Each number is 50 + 12 x the weight over its row's rms, rounded and kept within 0 to 99. Layers, rows and columns count from 0. The size before them is the row's rms in percent of the matrix's.

# layer 2 attention key, 384x192, rms 0.0463, rows 78-95, columns 0-191
092:36 61 37 79 61 71 59 55 50 53 45 38 46 36 45 37 46 59 39 45 70 55 49 41 59 49 51 29 57 47 46 67 33 42 49 43 46 34 33 50 67 56 47 34 46 37 46 50 39 54 70 40 52 61 31 46 42 61 55 50 81 45 44 50 51 48 46 56 63 60 58 51 63 53 56 30 61 59 35 17 42 46 63 54 47 53 50 29 64 32 55 75 57 36 25 37 49 35 70 52 32 71 61 62 31 50 63 55 51 27 51 66 54 51 60 67 76 50 41 42 59 40 72 56 42 79 47 59 47 41 37 61 56 44 61 78 40 44 48 55 40 69 54 61 43 48 53 57 41 30 45 50 69 55 73 52 76 38 47 49 44 49 36 33 53 47 34 49 37 54 56 64 37 39 53 67 49 65 30 52 58 49 42 59 56 50 47 45 62 43 30 37
093:32 21 66 58 52 71 59 52 51 46 43 60 50 48 13 46 32 38 55 50 48 69 40 48 53 55 41 36 51 35 38 36 63 35 65 83 41 43 66 73 50 62 56 55 51 30 49 26 41 43 54 55 46 43 69 51 62 59 61 50 50 34 69 63 46 46 52 45 41 47 49 60 32 58 36 51 52 31 42 48 31 75 64 73 19 49 65 58 70 57 47 36 71 39 51 51 39 58 55 39 75 68 42 40 46 57 55 60 75 61 47 54 40 68 51 54 56 40 36 56 39 51 51 55 23 33 45 49 51 34 61 63 38 43 34 57 58 53 51 35 54 20 51 57 52 40 40 49 65 46 52 68 47 49 61 51 39 55 49 58 38 47 48 68 50 33 53 41 49 52 22 39 51 61 65 64 40 44 63 50 36 50 39 44 51 48 53 33 53 43 52 56
097:39 42 47 40 61 42 48 53 52 53 23 31 44 41 45 66 56 46 56 46 61 48 57 57 61 52 42 60 53 34 39 22 47 75 40 57 55 39 49 29 68 62 50 64 52 49 53 44 59 56 54 48 49 75 37 60 51 37 58 62 46 18 50 55 50 38 66 86 59 66 58 64 54 62 42 50 44 71 33 40 58 45 31 43 70 44 56 58 37 58 51 39 51 45 42 45 43 60 46 55 51 36 74 30 47 35 43 58 48 22 22 44 37 68 77 44 68 56 45 48 66 43 61 58 42 63 39 64 58 58 36 52 48 40 45 68 37 42 51 66 67 42 27 51 52 28 37 69 56 31 34 43 46 73 65 46 36 49 70 41 60 59 44 49 46 45 64 48 54 42 67 39 52 57 63 35 55 52 46 54 42 42 58 35 33 37 75 59 53 56 48 45
090:40 43 52 59 52 60 54 53 58 59 33 40 48 40 62 55 67 42 75 61 39 53 70 63 42 64 43 55 46 51 42 45 45 61 64 42 39 43 43 76 43 69 56 33 41 48 51 36 62 53 58 60 68 59 28 45 33 53 34 30 49 74 41 50 32 69 51 71 49 35 51 48 39 44 43 56 59 42 50 64 51 35 50 47 57 41 61 48 32 30 62 36 51 32 40 52 46 56 52 17 43 50 58 54 53 29 70 48 94 30 43 63 32 50 63 60 42 52 49 57 45 53 60 54 33 29 40 67 64 55 24 41 62 52 32 53 63 53 34 50 43 69 58 50 46 43 33 32 51 42 57 47 51 53 47 48 56 49 47 55 52 32 69 34 65 55 38 46 69 45 52 38 54 24 54 58 51 51 46 57 15 36 51 55 39 46 51 44 36 41 69 66
092:37 51 52 65 52 52 40 38 59 42 42 72 50 47 41 29 64 41 43 54 42 49 58 47 44 32 77 50 54 51 57 48 59 57 52 44 50 31 45 35 51 47 41 56 64 57 46 48 49 52 33 23 65 52 68 46 53 23 37 47 53 45 61 50 49 51 34 54 58 68 52 62 73 76 62 52 71 54 70 49 73 54 64 36 32 67 37 75 48 63 34 32 32 27 38 37 47 68 54 55 57 56 68 57 23 66 47 34 57 50 52 52 49 48 38 51 42 56 37 41 39 47 58 49 64 35 29 53 63 61 33 53 42 40 49 41 46 55 48 65 45 47 39 45 62 63 51 41 43 45 58 70 73 41 43 42 53 64 36 33 65 56 44 45 50 43 21 34 60 48 66 48 68 42 61 16 55 40 51 38 63 25 38 59 62 47 40 47 68 70 54 41
087:30 35 42 54 37 37 32 78 61 60 37 56 40 46 49 49 28 54 57 51 36 79 27 59 71 46 35 40 54 48 24 59 39 55 62 61 48 48 60 49 51 45 40 55 45 68 22 48 55 49 31 31 46 65 49 68 44 49 62 33 68 60 50 33 52 53 55 53 44 61 53 50 47 26 29 43 49 49 36 61 66 49 43 52 35 23 75 40 60 50 43 45 40 56 71 40 57 51 48 49 60 61 64 43 60 46 57 54 45 49 57 50 43 47 49 29 47 48 56 53 52 40 50 60 74 50 37 42 35 63 40 76 56 45 35 43 71 48 16 49 47 55 38 31 71 43 58 46 45 32 44 36 49 35 47 55 70 56 50 51 45 55 38 40 46 43 36 41 65 88 65 66 51 63 62 65 49 56 66 59 41 54 51 61 57 43 41 48 63 43 67 45
093:52 43 59 64 66 41 68 51 37 43 30 63 52 62 52 72 35 64 55 29 49 59 59 24 64 56 36 59 52 40 53 67 67 55 34 54 74 55 42 50 49 50 57 54 38 58 62 54 50 31 32 63 69 71 54 53 52 48 62 62 35 57 45 43 72 39 40 29 56 34 41 67 38 45 56 67 40 62 58 65 44 40 57 64 71 47 58 54 44 29 28 74 64 45 74 54 65 41 52 47 72 68 26 49 48 69 38 39 44 39 62 36 61 60 67 57 34 29 48 63 41 41 59 45 36 56 34 41 52 37 56 52 44 67 41 70 56 45 54 53 40 64 58 44 42 44 56 52 33 40 58 47 56 65 36 46 48 68 55 61 59 51 55 50 51 53 49 48 64 78 54 43 28 76 48 64 63 58 37 63 59 42 60 34 49 61 50 30 43 42 49 44
097:47 44 59 68 62 45 27 31 50 65 67 49 40 22 39 64 43 33 51 62 43 50 54 57 58 37 43 43 26 30 51 85 62 49 70 37 53 44 51 65 61 56 72 42 47 35 42 49 37 24 40 35 70 24 40 52 44 34 56 47 34 53 62 44 71 56 58 42 59 46 45 42 29 37 60 60 43 45 38 54 21 44 66 40 52 59 55 62 32 36 60 61 29 50 45 46 51 32 44 24 47 56 31 62 56 43 43 40 41 40 55 52 50 71 59 44 64 58 56 16 35 43 55 49 42 56 63 62 35 64 27 48 50 50 53 37 58 67 40 53 43 63 55 47 49 65 55 22 62 49 33 48 39 38 54 54 46 43 60 66 41 52 41 54 48 26 66 55 42 64 36 39 57 42 66 43 45 39 51 49 41 51 45 52 56 40 41 58 50 46 35 41
087:36 42 46 78 57 60 52 46 70 58 42 45 52 20 47 34 43 59 55 45 46 38 35 39 55 34 40 71 46 35 70 58 29 41 51 20 57 41 49 50 50 66 49 59 43 59 55 54 35 45 58 46 62 30 49 47 31 36 55 65 29 35 55 34 67 49 33 66 59 55 44 41 58 62 54 60 48 60 30 57 53 65 60 36 52 44 54 37 65 34 59 37 39 48 37 60 70 29 57 48 57 64 45 57 60 38 58 66 45 35 50 47 54 54 37 52 64 27 46 51 66 55 37 38 73 24 40 48 37 48 31 52 44 45 54 46 38 54 48 62 64 59 50 55 55 59 41 45 36 34 65 41 69 50 42 43 28 48 49 58 51 35 61 58 49 57 64 53 49 57 43 74 54 44 28 32 34 57 40 50 79 54 42 41 80 43 46 69 46 60 64 29
085:59 76 43 81 58 55 53 46 49 41 36 59 37 31 45 54 59 37 63 51 44 47 56 54 38 32 37 47 42 53 53 44 66 66 45 46 30 44 41 47 39 52 53 40 57 64 36 29 64 32 43 53 34 53 44 37 61 52 62 49 38 62 26 33 63 46 53 32 37 54 63 67 59 31 46 25 65 48 35 75 50 74 59 50 21 59 72 68 59 69 62 53 57 65 38 58 41 51 33 49 50 47 38 52 63 53 50 48 61 67 71 44 27 42 68 45 36 44 29 43 57 63 61 47 54 47 42 42 35 60 55 29 36 42 57 51 38 34 53 35 37 62 43 49 54 57 29 57 39 48 29 79 51 49 69 52 62 76 59 60 44 36 56 54 57 42 53 48 53 51 43 29 69 42 39 33 41 65 47 58 53 44 37 38 43 62 48 40 39 53 49 49
093:58 48 53 49 49 62 74 55 68 45 55 31 68 45 48 59 59 53 48 50 46 55 35 54 52 53 51 37 60 35 65 35 55 59 55 56 51 46 48 53 35 50 93 66 64 52 64 62 63 46 48 51 52 36 22 38 39 59 56 74 58 50 45 17 55 43 68 34 53 26 49 62 45 59 35 51 57 36 47 30 45 58 44 49 49 69 37 46 32 40 31 52 67 56 29 73 23 68 46 51 61 42 49 50 69 46 50 33 42 44 62 56 78 54 50 58 76 64 58 40 59 32 43 43 50 49 39 52 56 51 50 50 46 69 49 47 69 43 57 44 31 53 61 42 68 41 43 76 53 50 58 52 45 38 56 54 41 56 43 64 50 65 48 59 64 51 51 40 50 47 43 47 36 57 60 49 61 22 21 60 28 24 44 45 50 68 59 48 42 56 40 59
090:37 70 25 68 41 68 52 69 67 40 67 65 53 52 42 62 47 46 42 33 35 49 68 55 57 44 71 35 69 49 38 40 45 33 35 54 66 63 36 68 51 69 47 39 65 46 49 59 59 59 76 51 44 62 50 50 41 35 55 61 57 45 27 71 70 67 42 80 49 28 13 87 36 59 40 64 55 59 62 42 50 36 49 54 34 56 44 53 37 59 66 26 65 55 37 55 51 51 56 48 52 38 50 57 40 38 58 53 56 48 43 43 51 62 49 51 64 51 34 35 56 60 53 46 61 49 51 59 63 42 62 59 50 70 28 32 54 55 55 63 58 27 35 60 59 47 41 52 54 53 58 44 42 48 36 33 56 54 65 43 55 39 49 38 63 47 62 45 32 41 50 40 62 42 51 57 42 45 41 45 42 69 58 36 25 53 49 44 38 46 65 62
093:66 68 55 46 35 48 51 38 48 46 54 47 55 40 54 39 66 67 40 32 48 49 34 56 62 47 49 56 47 50 34 60 58 45 47 45 50 50 36 39 76 35 59 48 51 66 66 32 46 48 50 25 47 78 51 51 53 53 31 49 65 63 34 69 47 38 44 60 49 74 25 50 44 59 47 77 41 46 60 52 54 48 47 14 69 50 42 29 53 72 51 70 48 62 63 42 50 56 35 47 47 55 42 42 28 51 38 31 57 67 50 35 64 43 43 57 56 40 72 47 50 60 44 61 55 37 59 42 55 50 55 50 64 39 33 59 24 33 64 43 64 60 41 41 47 41 47 48 23 53 52 68 35 45 68 41 36 50 42 48 39 43 37 73 56 34 54 30 52 35 71 66 46 72 55 53 50 47 61 56 56 56 66 42 40 73 66 34 49 32 66 55
087:46 43 68 53 47 69 43 29 57 33 60 62 33 32 51 64 70 32 65 51 46 44 45 70 48 57 41 22 69 34 57 44 39 52 70 46 51 64 47 43 44 47 47 52 65 62 56 43 71 63 47 57 55 50 38 44 49 16 23 40 58 55 59 30 60 30 77 40 43 55 62 34 53 42 44 60 64 55 37 68 58 38 53 32 52 31 51 40 53 49 32 79 41 36 40 44 47 55 56 54 67 37 48 75 48 54 64 48 71 41 59 30 35 51 73 31 65 52 66 43 76 35 37 54 57 52 62 33 53 42 50 38 48 54 43 53 32 63 51 46 42 47 45 47 52 58 64 63 66 35 57 38 32 36 58 50 48 69 71 51 58 63 65 46 41 50 54 37 51 42 64 49 58 43 55 55 49 64 41 50 58 38 46 38 46 46 28 47 42 38 32 38
089:45 36 50 57 54 60 37 50 52 36 57 52 69 54 46 52 47 60 41 29 78 40 33 42 41 56 67 53 35 39 61 62 60 90 58 41 58 31 46 56 20 31 56 35 56 67 66 53 58 52 48 30 37 36 39 39 47 65 37 37 56 47 78 73 60 53 61 51 54 27 34 22 45 46 56 58 54 69 56 57 30 46 42 46 54 46 45 50 46 43 43 48 57 46 56 49 57 50 59 38 53 76 52 56 44 43 58 36 40 58 28 53 67 71 61 62 49 46 44 52 60 45 43 46 49 63 36 47 76 51 64 46 43 31 37 55 48 61 44 55 41 61 54 55 40 44 49 51 38 59 64 41 43 64 35 46 73 79 45 52 50 30 49 62 70 49 54 35 39 44 46 48 29 52 41 44 60 40 37 39 73 46 26 57 58 49 36 44 56 52 71 76
085:30 44 47 35 37 34 58 73 70 40 53 41 51 70 61 58 56 65 41 54 56 70 67 64 61 37 41 51 56 64 39 40 51 63 60 50 68 55 64 39 47 44 60 49 31 47 32 52 50 52 26 52 51 69 47 45 49 68 55 47 73 58 29 39 42 66 44 47 66 42 54 56 58 58 46 60 37 65 45 56 52 66 43 47 59 62 54 46 41 59 51 56 56 46 42 36 44 53 28 57 59 46 48 35 59 40 61 28 26 62 51 40 46 30 51 49 46 33 40 43 27 14 45 46 44 39 68 34 38 47 67 50 61 58 32 64 32 48 38 60 53 30 60 46 64 25 48 73 53 32 51 66 61 55 57 54 36 41 51 50 59 39 64 77 51 56 40 44 57 54 31 28 47 24 41 46 57 44 56 56 39 43 59 27 44 44 46 68 35 58 75 47
090:50 58 43 28 36 51 46 45 64 68 59 41 48 41 49 32 40 56 41 35 48 44 56 46 28 53 54 59 72 43 47 55 67 50 47 38 35 33 53 80 37 64 48 59 50 70 40 49 52 48 74 67 37 31 34 49 47 47 33 36 45 55 33 46 57 48 54 49 42 43 60 48 56 49 48 50 29 66 59 46 52 47 41 44 48 58 37 49 40 63 46 51 30 41 54 47 50 61 52 35 45 40 36 60 55 39 55 52 61 76 38 69 39 64 51 55 49 31 58 43 69 77 44 47 35 56 39 52 41 52 60 51 54 55 49 58 58 53 24 40 44 43 45 44 67 29 40 46 65 44 56 73 46 55 44 49 95 78 53 68 54 44 67 48 44 53 61 51 48 53 53 72 52 75 57 54 37 69 69 59 47 35 53 44 59 26 72 57 53 11 57 47
092:40 63 36 56 47 37 63 46 43 48 45 70 57 35 53 68 47 50 56 40 38 54 32 64 65 55 58 50 33 42 34 34 57 25 50 59 29 63 51 44 57 48 50 29 45 58 49 65 55 55 45 60 31 50 45 56 51 48 56 39 65 63 68 74 57 53 65 68 35 49 65 58 49 78 47 36 49 22 35 27 40 38 63 51 45 53 41 65 54 52 53 73 42 62 40 37 41 51 50 33 53 49 61 58 43 49 52 60 50 51 65 40 33 49 41 37 63 63 44 51 28 54 51 40 51 43 47 49 62 59 77 62 51 54 34 39 62 60 57 44 33 27 36 52 58 53 52 42 61 49 63 31 35 51 67 49 48 35 48 67 59 40 41 44 43 63 48 44 52 37 61 56 27 49 56 45 75 53 71 25 49 21 72 21 35 42 63 32 61 36 46 63
# layer 2 attention query, 384x192, rms 0.0475, rows 79-95, columns 0-191
096:57 58 49 25 55 59 53 32 39 39 47 24 55 52 56 50 26 76 51 74 67 40 54 42 41 63 55 29 36 58 33 56 55 67 41 52 37 65 49 36 51 66 48 40 48 49 55 65 45 67 32 56 66 62 33 27 48 48 62 37 57 62 33 37 47 48 54 49 50 54 51 51 33 31 53 56 54 74 45 34 60 44 57 55 58 55 69 38 36 44 44 66 71 72 43 47 45 25 46 74 53 67 50 40 53 50 60 20 67 57 53 62 50 54 40 65 41 50 50 37 60 42 50 64 60 55 70 47 44 62 43 36 50 53 54 43 69 68 43 41 55 61 71 36 44 45 75 57 51 43 55 34 59 63 32 29 44 27 57 54 49 51 50 51 60 53 68 47 63 35 72 42 38 45 33 56 41 34 51 71 52 47 59 55 38 28 46 41 60 38 48 67
093:50 47 58 57 53 61 48 35 41 60 61 55 41 46 56 42 62 33 46 55 43 47 48 49 38 52 50 35 40 42 60 63 31 55 43 64 46 68 37 42 54 36 42 51 38 51 57 46 61 43 35 49 49 30 67 31 59 69 61 66 53 67 68 39 38 37 34 47 40 35 47 64 40 58 70 62 53 57 40 36 56 62 78 53 41 34 48 25 64 27 44 50 49 51 47 65 62 56 70 62 58 52 72 57 43 53 43 66 59 50 66 31 49 17 46 51 37 28 62 58 36 36 42 42 67 22 36 24 33 64 38 64 53 39 42 67 51 56 60 46 36 47 50 44 56 60 59 55 37 46 34 44 57 39 29 37 78 53 33 43 45 47 33 64 69 46 47 70 50 54 39 45 46 31 60 35 45 39 67 56 57 55 58 55 32 56 31 33 48 33 54 39
088:38 67 65 58 50 44 39 71 74 78 38 43 36 48 46 39 48 64 35 47 50 37 29 34 46 39 53 51 58 54 36 56 49 56 62 42 59 36 49 35 48 26 41 47 51 46 56 55 43 51 05 53 56 31 48 48 56 69 57 73 44 50 46 58 59 45 46 35 46 61 60 67 52 46 43 42 61 45 39 42 50 55 47 54 64 52 38 41 59 62 46 44 40 50 32 32 63 39 44 73 38 29 49 65 39 50 35 31 42 58 54 68 53 43 45 52 61 45 71 44 33 43 67 32 42 43 52 54 30 42 36 50 23 23 47 36 31 43 43 35 44 43 44 46 72 55 59 53 70 45 36 46 55 35 60 40 60 48 32 36 41 63 42 70 34 47 42 55 50 46 52 62 48 35 34 66 46 62 34 37 58 37 42 64 68 49 27 70 54 33 44 56
093:53 54 56 49 44 59 47 48 56 55 64 41 46 56 54 64 36 36 41 62 41 68 45 45 37 61 51 63 23 65 51 58 41 39 56 43 60 57 78 45 56 39 65 51 58 44 62 48 38 58 64 59 51 60 71 41 67 47 52 53 56 39 56 44 83 43 49 74 43 51 43 32 46 51 33 31 57 42 35 44 35 43 58 62 59 58 56 56 52 66 51 32 52 59 50 58 47 45 49 65 62 33 52 56 51 40 64 60 55 48 32 34 43 47 76 60 65 61 72 38 47 55 65 52 63 38 65 58 39 15 54 45 42 36 46 67 39 43 64 58 26 60 61 64 49 44 38 61 84 67 50 31 35 47 48 40 42 52 57 39 39 55 56 55 64 49 69 67 28 72 18 55 57 68 53 44 47 45 38 50 49 49 62 37 29 55 53 57 65 58 27 67
090:64 54 49 38 50 48 36 52 49 53 38 53 54 51 44 54 60 47 49 61 41 54 67 76 43 32 49 53 58 68 56 88 42 69 50 50 73 53 63 43 42 36 55 56 49 47 34 44 53 48 62 64 70 29 43 34 53 53 47 61 46 59 38 47 69 85 48 44 49 26 45 60 58 71 48 64 57 43 25 63 39 49 61 44 57 71 25 59 46 55 68 33 38 40 66 74 48 44 65 69 34 47 26 54 38 26 51 58 47 39 29 35 29 41 42 67 69 40 61 60 70 53 56 53 53 57 42 48 60 51 48 23 51 58 47 61 56 51 46 62 54 51 55 59 46 33 34 38 50 49 37 37 66 56 49 46 40 46 38 53 50 42 48 61 63 69 71 54 49 28 38 42 47 51 61 28 47 34 53 52 57 41 46 51 50 40 80 40 52 48 39 57
090:52 59 27 69 30 48 53 59 72 80 68 62 67 58 40 39 59 53 47 55 67 51 56 57 45 33 80 63 50 43 50 53 59 56 49 34 29 43 49 30 39 52 37 57 18 28 50 60 44 72 49 44 40 47 43 35 44 32 48 51 35 39 49 39 59 39 53 58 64 66 47 31 56 72 54 38 52 47 57 50 65 47 45 44 51 64 48 38 43 65 52 37 35 51 43 30 43 60 75 16 40 73 51 70 47 35 47 54 37 40 62 49 43 29 53 38 56 60 46 44 32 75 33 49 56 76 42 48 63 52 42 67 73 39 52 40 33 54 61 53 41 45 44 62 39 51 52 43 41 46 46 74 50 57 55 37 50 53 47 52 46 29 73 55 52 39 42 44 45 56 50 47 46 35 53 41 65 39 59 19 41 55 58 59 36 40 59 48 46 49 45 53
091:43 55 54 50 55 54 58 75 46 66 46 69 43 36 56 68 55 45 45 52 67 50 47 47 30 58 43 63 54 65 25 40 70 65 60 58 58 37 26 29 56 26 48 49 39 64 35 31 62 69 65 42 65 59 58 59 60 66 48 52 49 37 36 78 45 34 49 64 28 62 45 45 37 42 52 55 77 50 47 33 56 68 45 62 47 40 54 47 36 47 57 43 64 54 57 47 74 55 48 75 31 59 65 34 23 35 53 58 45 53 34 70 65 70 48 51 52 60 25 45 67 80 52 66 49 56 51 59 58 44 63 50 44 62 48 50 47 48 47 60 52 59 56 32 52 39 47 51 51 43 49 67 59 31 52 15 57 43 54 65 40 51 66 66 50 43 47 59 44 35 62 56 53 59 32 53 34 49 53 42 37 40 50 61 34 45 48 66 53 39 66 52
089:63 62 77 57 42 47 45 58 67 42 70 44 61 42 59 55 69 62 50 68 43 50 55 45 18 50 43 51 49 51 60 39 51 62 36 60 39 43 46 58 53 30 79 58 36 39 62 46 39 61 59 45 67 49 43 49 45 47 40 31 57 59 53 59 47 45 69 49 54 43 71 53 39 44 53 60 32 48 53 32 58 39 57 73 46 58 42 34 36 46 45 44 70 40 43 78 17 50 63 34 46 44 43 47 55 56 31 57 46 50 29 53 55 38 52 64 37 52 55 49 34 44 59 53 17 56 69 58 47 33 58 48 62 50 35 39 41 40 62 28 38 55 46 50 45 40 41 71 56 62 25 50 53 37 32 60 48 62 47 57 57 40 37 62 53 51 55 43 57 29 52 45 61 56 52 44 29 52 43 44 33 74 67 50 21 28 73 70 60 45 56 50
089:36 55 50 17 47 46 39 49 36 44 72 43 56 59 61 62 54 63 39 50 56 59 47 50 33 74 52 39 56 74 65 65 55 57 41 46 31 47 59 27 66 39 40 71 46 43 39 94 43 40 61 51 50 69 64 52 62 56 69 53 58 36 63 65 51 38 42 66 57 63 57 50 42 81 52 68 49 67 31 63 50 22 27 48 58 68 48 38 29 71 44 63 46 44 57 53 51 47 45 72 31 71 45 55 31 68 49 50 62 52 45 67 48 45 47 49 37 62 64 64 46 46 23 40 41 57 57 38 65 51 64 64 34 51 49 50 53 55 45 65 59 52 34 47 55 62 40 52 61 50 64 35 44 53 31 60 37 20 50 36 47 62 64 51 46 60 51 41 62 56 57 52 52 49 63 57 54 39 38 53 49 43 58 40 48 52 59 57 50 44 60 52
094:41 67 45 53 41 39 38 46 33 81 59 45 47 57 75 56 65 29 66 57 51 47 53 41 40 36 49 49 35 64 25 63 46 51 54 68 41 47 71 39 52 39 60 39 46 41 42 52 62 56 34 59 37 64 30 42 47 51 74 44 47 59 54 36 19 40 59 72 49 66 50 50 47 68 57 54 56 62 71 62 58 50 48 59 57 48 52 49 50 67 49 56 31 46 63 47 62 40 74 34 43 62 36 64 41 71 59 48 45 58 39 44 70 42 37 54 40 70 39 62 41 45 37 55 52 12 49 29 38 52 46 39 57 58 41 47 50 76 21 57 73 44 48 65 56 62 55 51 41 36 36 52 55 61 44 32 59 53 52 44 56 27 69 39 53 63 39 56 41 50 55 46 39 35 41 56 41 73 53 48 40 56 54 46 40 51 39 62 37 30 38 40
089:35 41 63 70 42 52 49 42 38 43 44 27 45 54 54 57 61 64 64 70 57 35 51 58 43 62 53 62 64 64 45 58 61 53 63 58 34 68 59 45 49 66 64 32 53 34 45 42 39 46 31 55 62 39 46 42 48 55 56 76 57 43 61 38 35 52 49 58 47 65 64 33 51 28 45 35 55 33 48 59 21 23 65 56 41 57 47 58 55 40 32 90 56 29 40 61 42 38 64 55 43 36 24 38 77 60 58 43 67 53 60 59 54 47 57 60 53 53 78 32 40 33 40 60 49 59 43 60 36 37 58 46 46 44 57 61 36 50 50 29 34 46 49 48 42 50 56 70 32 38 61 46 68 42 65 51 39 52 47 55 51 47 65 54 53 40 44 52 61 53 33 31 44 28 48 66 48 31 49 51 48 15 52 61 66 56 44 51 48 40 49 50
092:32 43 54 63 42 51 61 70 61 55 53 68 40 56 66 60 27 46 35 46 48 49 50 54 46 47 45 69 50 36 62 48 50 34 51 34 72 52 45 57 39 69 55 52 52 35 53 39 59 28 66 58 36 56 57 54 68 63 26 59 29 64 74 47 49 61 27 38 53 38 43 48 40 51 68 49 69 63 58 44 36 53 60 45 50 67 64 57 46 66 64 48 70 36 54 47 44 37 21 41 36 48 27 43 68 53 68 37 34 32 56 50 59 52 61 46 67 58 31 49 36 29 68 59 53 52 46 68 38 66 45 59 53 42 70 47 74 47 53 47 40 42 69 58 43 41 54 55 62 37 46 63 64 54 39 61 49 60 42 47 53 59 65 27 52 47 47 36 44 40 27 53 51 44 62 30 63 53 53 37 67 61 48 60 75 30 43 58 60 76 40 44
086:37 63 48 46 50 53 47 70 59 64 64 57 40 64 63 60 69 70 62 67 49 81 49 33 54 30 42 61 39 75 64 66 29 51 50 48 50 49 50 44 40 65 50 31 52 30 43 60 54 23 51 50 45 47 47 56 44 71 64 68 36 43 55 61 43 59 69 53 48 59 64 50 48 32 70 63 40 38 47 58 51 54 49 45 40 64 38 67 45 54 63 56 53 45 48 56 43 52 45 69 29 60 51 29 61 44 41 66 25 54 52 42 65 47 43 50 52 43 69 72 49 61 36 19 50 27 43 66 64 72 35 62 52 44 67 49 39 59 41 57 63 34 49 65 54 49 30 62 37 47 48 64 37 58 50 47 44 33 48 53 53 59 72 33 64 70 55 73 50 53 54 36 62 45 54 36 38 43 34 58 45 45 48 47 36 59 58 44 59 22 53 65
093:41 41 74 63 51 50 49 59 56 61 69 72 35 55 49 47 49 49 50 58 33 39 58 42 35 51 68 63 58 58 43 41 41 56 58 58 47 49 44 59 67 35 53 66 52 46 37 51 33 66 52 50 56 61 42 44 52 31 48 57 34 50 51 31 54 42 59 49 49 73 63 71 52 62 44 28 54 51 63 43 61 59 58 39 59 52 50 37 52 66 71 45 32 56 47 40 36 58 31 34 56 33 50 77 58 53 57 37 45 52 46 67 18 46 44 57 53 61 44 66 45 54 75 59 31 41 48 54 29 46 30 64 51 35 43 49 38 39 73 47 70 35 41 46 47 73 40 57 55 53 51 62 70 48 46 44 46 47 71 57 37 46 46 31 09 56 24 83 63 60 48 69 35 49 49 56 55 46 40 49 30 39 59 64 53 59 55 48 53 59 26 48
090:50 48 36 51 47 28 54 36 61 62 49 31 43 48 64 44 46 53 64 48 39 41 62 65 46 56 60 77 48 49 43 61 45 42 39 37 51 59 57 43 34 47 48 60 38 56 45 66 47 22 71 79 36 55 42 30 28 42 64 39 60 58 47 48 45 51 49 46 69 42 28 74 74 49 55 76 49 51 54 52 61 53 65 43 32 59 61 55 48 49 56 50 17 51 28 42 71 40 58 45 19 35 57 59 34 50 50 73 52 46 46 48 66 46 48 50 47 46 70 47 76 39 35 59 50 42 42 45 52 53 59 46 49 48 42 56 60 64 43 36 61 55 68 52 59 54 49 59 45 53 36 57 52 58 32 42 84 68 62 45 56 46 38 36 49 46 67 48 43 31 22 50 54 55 58 50 72 48 58 57 39 43 35 45 39 45 61 46 42 39 83 35
093:47 23 52 63 63 47 58 67 36 48 45 63 25 55 67 49 52 34 62 76 47 61 46 45 55 36 80 43 55 41 61 47 59 71 54 59 42 60 52 61 71 46 32 53 56 39 50 61 58 44 44 37 72 37 67 74 47 57 55 55 51 43 50 39 47 57 56 26 47 49 60 64 61 51 52 67 60 45 47 77 51 32 49 55 66 49 63 52 42 34 45 58 65 52 49 52 45 44 23 42 58 38 62 34 62 52 40 46 59 54 49 47 50 23 42 42 38 52 59 57 42 43 50 55 82 56 41 74 41 36 53 49 60 21 57 53 35 63 33 57 67 35 35 28 53 75 52 55 61 51 45 35 59 31 30 49 34 46 52 38 44 51 54 54 52 64 38 46 47 41 58 29 61 54 59 61 57 37 40 50 64 43 59 27 44 35 60 55 46 75 26 50
085:57 34 48 47 36 64 45 63 57 45 34 30 30 29 49 30 36 61 39 56 72 47 57 45 43 50 42 64 40 51 37 39 72 44 44 34 60 62 36 50 49 51 57 32 43 48 61 36 21 57 38 58 63 20 39 38 80 39 61 47 42 42 54 47 43 38 45 59 61 61 29 52 39 44 53 44 48 66 63 68 50 49 64 52 32 56 30 55 57 40 42 55 78 53 46 50 62 33 54 44 33 27 46 52 62 50 69 41 50 62 44 33 51 56 46 62 63 47 56 65 62 23 53 52 41 59 48 48 53 56 28 39 54 70 66 39 50 48 27 64 58 47 61 68 41 51 34 55 38 55 55 75 55 73 34 48 51 37 68 33 32 47 42 55 48 42 49 41 50 45 39 29 81 46 52 42 48 37 42 55 46 50 38 59 53 57 54 28 39 39 63 34
# layer 2 attention value, 384x192, rms 0.0451, rows 0, columns 0-191
102:41 50 44 46 55 41 51 66 56 42 11 44 41 56 67 45 53 38 45 80 42 53 46 47 72 61 35 60 55 50 46 49 57 50 34 64 56 43 47 45 49 45 73 52 42 56 41 42 40 60 48 45 59 47 66 56 44 62 67 33 54 41 39 69 49 52 39 54 67 53 38 34 62 57 35 57 52 64 24 35 46 53 42 28 57 51 35 61 30 42 29 37 34 62 50 63 44 44 61 61 33 76 60 30 60 72 38 53 61 62 52 54 58 56 45 33 38 44 45 39 35 55 44 77 61 50 45 54 34 31 53 75 45 46 60 46 56 58 67 61 56 46 57 49 66 56 58 42 67 50 43 72 44 42 49 38 49 47 76 49 48 59 34 64 41 27 57 79 54 51 51 39 72 48 40 45 56 44 26 52 50 54 68 51 46 34 43 18 49 61 32 53
# layer 2 attention output (transposed), 384x192, rms 0.0576, rows 0, columns 0-191
115:50 43 54 51 49 52 46 38 42 40 36 50 45 33 72 56 45 18 50 45 59 31 41 58 29 52 64 58 49 52 32 37 54 48 46 41 47 53 40 73 46 64 47 60 54 41 59 48 52 68 38 61 32 68 65 49 49 59 52 57 63 36 32 50 48 49 68 64 61 37 65 79 43 42 44 25 40 50 49 38 55 52 70 61 55 58 93 48 56 52 84 82 41 65 47 51 55 20 65 50 57 40 46 49 54 73 54 51 64 38 54 53 37 33 53 51 64 47 51 71 60 62 42 66 36 63 45 52 41 56 41 38 51 51 64 40 41 63 28 71 68 52 47 38 68 50 51 38 59 48 40 46 42 51 43 50 62 32 42 49 48 39 33 62 61 52 75 51 57 45 54 43 43 22 42 53 45 53 68 35 54 45 35 31 52 59 38 59 58 51 47 45